config.toml
n_layer = 19
activation = "swiglu"
norm = "rmsnorm"
positions = "rope"
qk_norm = false
attn_scale = 0.125
bias = "none"
tie_embeddings = false
init_std_down = 0.0627
lr_head = 0.00782
batch_tokens = 32768
dataset = "wikipedia_en"
Each number is 50 + 15 x the weight over the matrix's rms, rounded and kept within 0 to 99. Layers, rows and columns count from 0.

# layer 4 attention key, 128x128, rms 0.0439, rows 52-63, columns 0-127
55 26 68 67 54 50 53 46 63 63 49 52 52 69 43 82 60 45 63 77 31 39 54 55 43 56 38 36 68 28 72 24 34 56 42 60 45 43 39 45 44 55 40 70 66 68 45 59 26 46 41 54 54 63 60 36 66 45 56 45 53 51 33 14 52 77 26 43 55 42 50 42 55 46 29 37 48 44 47 44 31 63 49 75 63 34 28 75 49 56 41 62 70 62 43 49 69 84 54 58 73 47 74 40 28 68 76 36 63 66 69 33 65 33 61 51 52 19 76 72 24 46 41 41 40 65 38 58
51 40 31 22 68 41 64 53 58 45 63 33 70 60 45 40 33 50 29 50 49 42 47 08 23 46 05 36 31 57 43 80 67 35 49 66 33 38 54 53 42 88 39 42 63 60 41 66 35 63 53 36 30 51 45 29 41 39 30 47 82 54 24 37 42 88 43 52 48 31 38 47 38 95 66 39 50 40 34 63 28 28 55 64 46 30 61 20 39 62 68 42 35 33 73 43 26 57 45 39 46 48 79 64 71 44 11 62 47 38 60 65 59 51 58 58 39 38 65 67 71 49 37 51 64 56 58 29
44 57 55 57 34 47 44 62 84 37 39 55 29 43 28 64 51 39 78 52 71 49 52 58 47 53 40 59 49 43 42 44 32 44 43 85 25 53 45 54 63 43 69 64 65 51 48 63 59 16 59 34 53 44 44 94 60 29 32 57 54 65 60 53 56 44 70 75 50 57 28 36 38 47 44 39 45 77 41 55 50 36 38 56 69 46 56 62 59 62 58 61 46 36 50 50 80 60 46 51 48 73 43 59 51 52 59 31 16 72 40 61 78 77 39 56 56 53 62 61 49 19 66 54 62 30 19 74
43 67 60 19 36 63 49 39 38 57 65 50 68 59 39 70 12 56 37 57 64 65 52 36 59 41 41 33 40 50 44 59 39 55 67 40 39 74 62 34 10 62 43 68 37 34 70 44 34 30 56 68 47 54 28 40 37 67 45 61 32 61 40 25 49 84 67 29 86 77 37 41 35 37 47 56 54 55 35 45 47 41 35 45 46 48 82 62 63 35 71 48 27 51 26 20 60 52 37 32 35 43 55 41 27 39 65 61 41 58 38 47 74 63 43 24 49 58 27 74 58 24 37 42 65 57 47 65
58 74 56 68 58 42 65 52 60 56 62 66 48 44 34 42 45 83 50 48 27 35 46 36 74 53 70 64 47 69 81 37 65 44 58 26 28 44 28 39 60 34 36 47 60 59 36 67 38 32 28 78 34 48 27 78 47 47 51 51 37 34 66 64 25 38 77 39 64 75 78 58 67 63 65 36 57 54 44 56 44 62 45 55 59 67 77 58 39 66 56 25 22 50 65 69 55 36 61 74 64 44 46 31 64 49 55 47 44 53 48 65 75 63 44 75 38 50 54 56 42 18 51 54 35 60 48 37
55 63 57 39 53 08 14 52 39 63 52 41 19 48 21 34 44 64 66 46 29 73 76 63 55 30 29 30 78 49 61 47 70 37 57 29 37 62 37 44 49 53 54 55 29 49 15 55 37 44 28 57 45 36 59 35 30 39 56 28 59 47 63 78 83 88 67 49 38 52 39 46 34 65 30 43 61 46 32 58 50 44 56 77 26 61 63 23 41 65 67 40 66 16 66 79 69 52 55 57 55 58 35 50 19 31 41 52 54 61 72 42 12 53 86 42 39 47 20 55 76 61 36 60 83 70 37 45
72 65 40 76 81 38 42 55 40 54 65 25 55 89 44 55 64 65 63 34 38 69 22 39 64 38 65 57 41 65 30 43 82 38 71 45 35 55 38 60 53 57 61 81 64 64 40 60 57 62 39 45 45 64 79 56 16 48 76 72 55 34 40 60 37 67 74 63 29 45 73 34 50 27 61 20 55 28 70 47 52 42 71 36 28 73 67 55 49 74 58 49 52 61 67 45 48 56 60 45 58 43 35 71 79 56 49 43 37 41 60 39 59 29 34 60 54 93 37 56 68 61 65 37 54 65 50 70
54 64 52 31 35 44 53 54 19 54 74 43 52 49 41 55 76 49 48 44 42 74 44 70 26 44 36 52 54 45 28 75 47 52 28 24 29 35 39 29 42 44 29 34 39 46 51 69 66 39 61 60 56 77 54 33 52 65 54 40 60 45 65 28 43 44 06 38 44 46 48 28 50 51 66 45 46 44 47 69 19 81 49 52 41 59 37 38 49 26 35 72 54 51 55 63 24 65 39 56 32 63 35 48 33 26 46 44 53 61 95 58 49 58 63 56 43 34 47 70 33 42 40 26 62 38 38 14
69 20 66 53 47 14 47 71 59 30 39 48 53 60 47 15 63 40 48 29 51 22 65 53 39 42 33 60 49 46 74 70 43 52 40 56 57 32 52 60 55 38 32 44 27 55 20 56 56 73 51 52 44 47 40 60 67 70 57 31 33 39 34 42 60 45 43 48 49 40 59 46 55 46 61 38 56 27 56 55 63 61 49 31 68 80 98 26 51 60 65 63 50 57 43 28 68 68 54 66 49 64 31 43 43 34 68 63 37 41 58 71 47 43 49 39 24 78 53 38 46 60 50 42 60 37 45 62
43 48 39 38 44 55 39 17 52 38 47 44 25 75 25 47 63 54 43 57 36 52 65 56 45 58 68 37 38 25 33 37 32 46 19 52 49 40 40 11 36 44 72 29 49 59 65 44 44 45 43 38 39 64 36 26 55 33 52 45 45 41 48 52 44 42 55 84 73 48 44 48 60 62 48 48 35 50 55 53 53 42 26 28 66 28 63 43 68 51 41 51 55 70 47 51 46 53 38 49 51 63 51 64 59 53 43 23 47 76 69 32 80 62 84 26 51 32 62 41 84 53 55 64 53 53 71 26
38 55 32 38 72 61 38 47 62 33 49 37 45 52 32 40 58 43 49 40 71 68 40 45 24 51 35 33 50 47 27 32 41 60 69 38 50 24 39 32 68 68 58 89 50 36 57 59 13 39 53 38 63 48 57 56 75 48 47 36 83 40 43 64 39 52 48 27 34 99 48 63 50 62 59 53 52 63 63 46 58 84 48 67 36 71 43 57 63 54 45 49 32 45 52 52 80 34 37 45 50 51 46 29 61 61 39 28 58 73 80 21 38 62 53 59 67 46 52 42 48 48 57 42 75 73 48 72
59 38 73 19 60 38 32 55 56 25 40 36 46 43 56 48 50 63 44 46 44 41 76 47 66 49 75 46 60 54 78 36 31 52 49 40 31 00 62 61 46 31 35 66 29 67 60 20 47 49 52 49 41 44 49 12 60 65 41 36 72 70 58 47 02 49 48 43 41 36 59 59 40 65 59 35 30 39 53 35 39 57 38 36 28 54 55 41 59 28 47 52 46 67 63 43 58 35 47 66 43 66 58 49 63 51 59 55 56 48 70 46 64 63 44 54 74 66 65 34 32 31 48 12 32 12 37 58
# layer 4 attention query, 128x128, rms 0.0439, rows 53-63, columns 0-127
35 31 63 70 41 78 57 31 43 44 23 74 79 22 67 58 81 63 32 51 36 69 61 28 52 50 39 37 62 47 40 45 53 23 34 63 65 54 38 51 32 64 56 79 48 20 43 56 40 75 27 59 74 68 44 41 38 60 63 50 53 38 60 68 43 45 53 43 37 53 25 56 41 40 29 35 73 19 60 43 53 42 42 27 58 44 48 54 69 68 68 41 56 69 39 52 32 27 50 59 69 34 37 71 61 70 83 54 47 60 64 41 60 49 43 59 36 57 48 42 32 64 47 56 35 61 56 70
59 42 53 48 62 30 44 37 76 57 45 56 92 68 46 26 52 51 53 45 37 66 33 32 20 50 47 41 67 61 58 63 55 52 45 59 50 49 74 71 62 26 72 61 51 68 51 63 42 43 71 52 52 48 59 58 73 61 28 35 55 44 56 42 54 42 32 28 58 62 61 44 67 50 52 66 45 84 48 54 60 68 46 46 46 45 74 63 29 69 41 55 39 54 30 52 44 46 43 44 66 79 53 45 51 56 57 36 56 80 26 74 51 40 77 58 53 71 62 46 55 62 41 59 73 36 31 42
72 31 62 54 65 39 77 53 58 21 28 32 54 45 50 74 55 89 52 46 58 47 52 42 53 40 58 36 45 60 71 51 78 69 36 21 62 42 45 41 52 68 50 37 64 63 33 48 86 30 59 45 45 23 34 56 62 47 47 37 16 08 37 31 33 48 45 50 28 47 55 39 53 50 26 41 37 51 64 24 37 71 55 43 60 64 41 44 41 61 58 46 15 50 31 54 39 43 67 30 67 53 55 60 44 41 84 27 49 58 59 89 29 32 40 50 71 63 72 59 55 33 17 71 26 38 50 79
52 61 41 26 55 50 22 56 32 78 50 50 51 38 37 58 47 19 23 82 32 58 58 39 63 46 22 53 49 58 70 40 44 46 45 49 65 49 82 43 38 58 35 68 18 55 84 37 24 28 43 79 61 18 52 68 54 59 39 37 44 63 66 12 42 21 53 69 13 42 43 66 80 36 35 28 22 50 49 53 73 42 46 58 45 59 46 55 53 54 34 43 54 62 48 63 57 34 54 38 53 60 72 16 48 54 43 70 28 59 45 46 37 44 39 47 75 31 64 62 68 38 29 42 61 25 39 53
35 67 45 52 18 63 60 38 77 39 68 53 35 30 43 71 37 25 65 32 79 54 61 67 61 51 60 36 27 83 35 31 59 54 40 87 60 35 74 32 13 52 57 64 61 60 57 35 48 51 78 48 54 58 37 49 65 53 58 35 49 33 54 77 32 56 50 74 70 68 42 49 40 32 48 78 27 55 62 54 44 49 31 62 35 60 43 65 39 40 50 42 57 60 44 70 34 55 60 81 29 62 31 70 61 72 29 73 43 37 56 79 67 17 45 66 40 59 53 24 42 65 22 55 68 37 51 73
28 67 30 38 41 36 77 68 56 70 69 39 29 27 59 45 48 35 40 45 56 59 55 38 15 63 59 43 74 84 24 43 32 34 42 54 65 35 51 53 58 68 48 62 24 46 57 45 39 56 58 42 40 44 51 12 28 30 62 62 47 51 28 42 47 67 62 60 46 50 40 65 86 43 36 59 80 61 74 43 60 58 40 35 73 34 44 62 53 36 21 71 69 63 57 64 49 57 35 38 43 29 66 39 62 39 46 91 64 49 41 74 51 43 59 19 17 51 39 38 50 14 39 51 72 72 37 51
49 53 66 47 48 27 45 28 51 63 48 52 50 62 37 71 58 59 80 56 57 48 32 13 59 32 61 50 29 36 49 20 64 46 78 77 54 46 25 23 40 63 49 65 63 44 53 58 46 58 66 35 58 40 67 49 54 22 78 34 19 61 69 68 60 36 76 58 70 79 41 35 61 41 62 38 53 71 48 49 40 60 61 47 55 57 05 29 63 59 52 65 63 23 70 44 50 43 53 57 44 50 45 55 53 71 67 69 41 62 69 34 49 65 28 44 43 46 61 45 57 59 75 87 27 19 59 53
40 48 46 62 47 44 42 48 29 50 66 56 63 62 60 43 50 31 43 27 65 23 47 37 56 65 52 52 43 44 46 32 25 35 40 58 36 52 62 52 50 77 74 46 70 43 38 69 00 38 69 53 56 47 19 60 56 55 61 41 63 40 52 70 68 53 42 54 42 36 49 68 23 66 00 60 47 63 42 37 55 41 67 38 19 69 30 67 40 51 50 58 66 51 37 26 64 63 85 57 47 56 63 36 54 38 45 48 54 53 52 52 40 65 55 30 53 17 52 57 61 69 54 83 60 49 38 34
79 50 69 35 52 55 54 45 51 45 57 37 71 36 48 47 47 50 38 42 67 67 24 42 61 44 37 23 71 29 45 46 68 67 51 46 63 50 63 52 59 25 31 68 47 46 47 56 54 45 70 75 63 42 52 40 49 52 35 39 89 48 39 55 38 65 41 52 66 74 40 62 55 41 76 30 51 45 45 50 58 40 77 42 78 57 46 61 54 53 56 50 44 56 44 49 36 51 71 64 39 49 38 41 67 54 54 60 75 45 31 50 44 69 11 41 45 66 82 11 53 86 52 50 16 20 72 74
76 22 43 16 27 18 59 66 68 59 34 63 52 28 46 70 31 59 52 62 47 63 88 51 36 60 51 47 68 52 37 32 52 28 61 27 48 47 62 35 42 27 52 51 63 73 37 85 62 70 61 22 74 39 85 61 55 62 33 45 45 71 45 60 45 24 58 55 31 73 39 42 16 47 80 60 41 63 22 29 65 49 52 52 72 41 51 47 44 50 51 46 68 21 63 40 36 87 35 43 48 65 47 68 71 41 53 57 47 41 72 77 48 34 31 32 44 57 68 59 49 35 41 37 60 58 47 34
72 52 79 44 37 48 45 56 43 73 40 41 52 31 66 63 40 77 63 69 67 58 63 45 49 37 44 49 54 52 55 35 35 23 44 41 54 82 49 07 74 42 44 36 49 35 31 67 12 51 21 55 59 64 32 36 51 60 69 30 68 56 29 25 59 38 41 68 32 43 55 43 76 64 58 32 48 77 10 43 39 34 48 58 35 64 23 42 34 40 55 47 60 62 49 21 16 46 50 73 60 74 59 39 65 47 38 57 59 58 49 47 29 64 71 78 38 34 35 67 50 50 35 79 52 58 69 51
# layer 4 attention value, 128x128, rms 0.0436, rows 0-1, columns 0-127
49 40 70 31 51 57 64 54 64 24 41 45 45 56 42 45 43 51 75 66 64 44 59 47 50 68 48 47 54 83 53 24 80 42 52 71 41 38 47 37 56 41 61 73 50 22 67 95 67 36 51 62 56 55 29 59 52 61 52 60 40 50 45 50 52 46 28 45 46 49 50 31 49 36 19 43 51 54 23 47 49 67 54 15 48 60 86 79 46 58 46 38 50 39 43 37 21 47 53 66 70 56 67 47 35 43 62 40 63 61 44 74 40 60 60 76 68 35 13 49 57 28 55 45 54 47 65 27
48 53 28 48 46 48 38 49 30 42 50 48 41 74 62 25 53 63 68 55 61 62 54 57 45 63 28 56 71 67 45 36 56 29 46 57 39 42 79 70 57 43 43 49 61 51 71 71 44 70 26 41 44 51 54 66 61 37 63 42 68 30 45 66 59 42 53 52 48 61 56 42 63 66 35 71 41 37 70 50 34 50 33 56 63 51 58 41 56 52 55 64 71 36 49 58 43 30 80 35 53 52 24 57 59 38 43 24 66 39 69 68 72 49 51 65 61 82 54 62 49 69 28 45 36 77 46 44
# layer 4 attention output (transposed), 128x128, rms 0.0544, rows 0, columns 0-127
68 47 52 61 53 62 57 40 49 53 15 49 65 62 44 65 54 66 38 67 65 47 73 59 58 50 56 62 75 29 33 48 36 24 11 35 48 30 64 58 43 52 44 30 45 74 38 61 81 79 56 45 41 49 58 59 35 35 50 49 35 71 58 74 35 81 49 51 47 52 21 45 27 36 45 42 55 33 56 46 57 56 42 79 35 53 70 37 58 44 81 52 35 44 58 53 35 32 51 60 60 61 47 47 22 49 51 20 44 42 55 20 56 39 40 63 35 44 37 46 62 79 60 39 59 14 36 53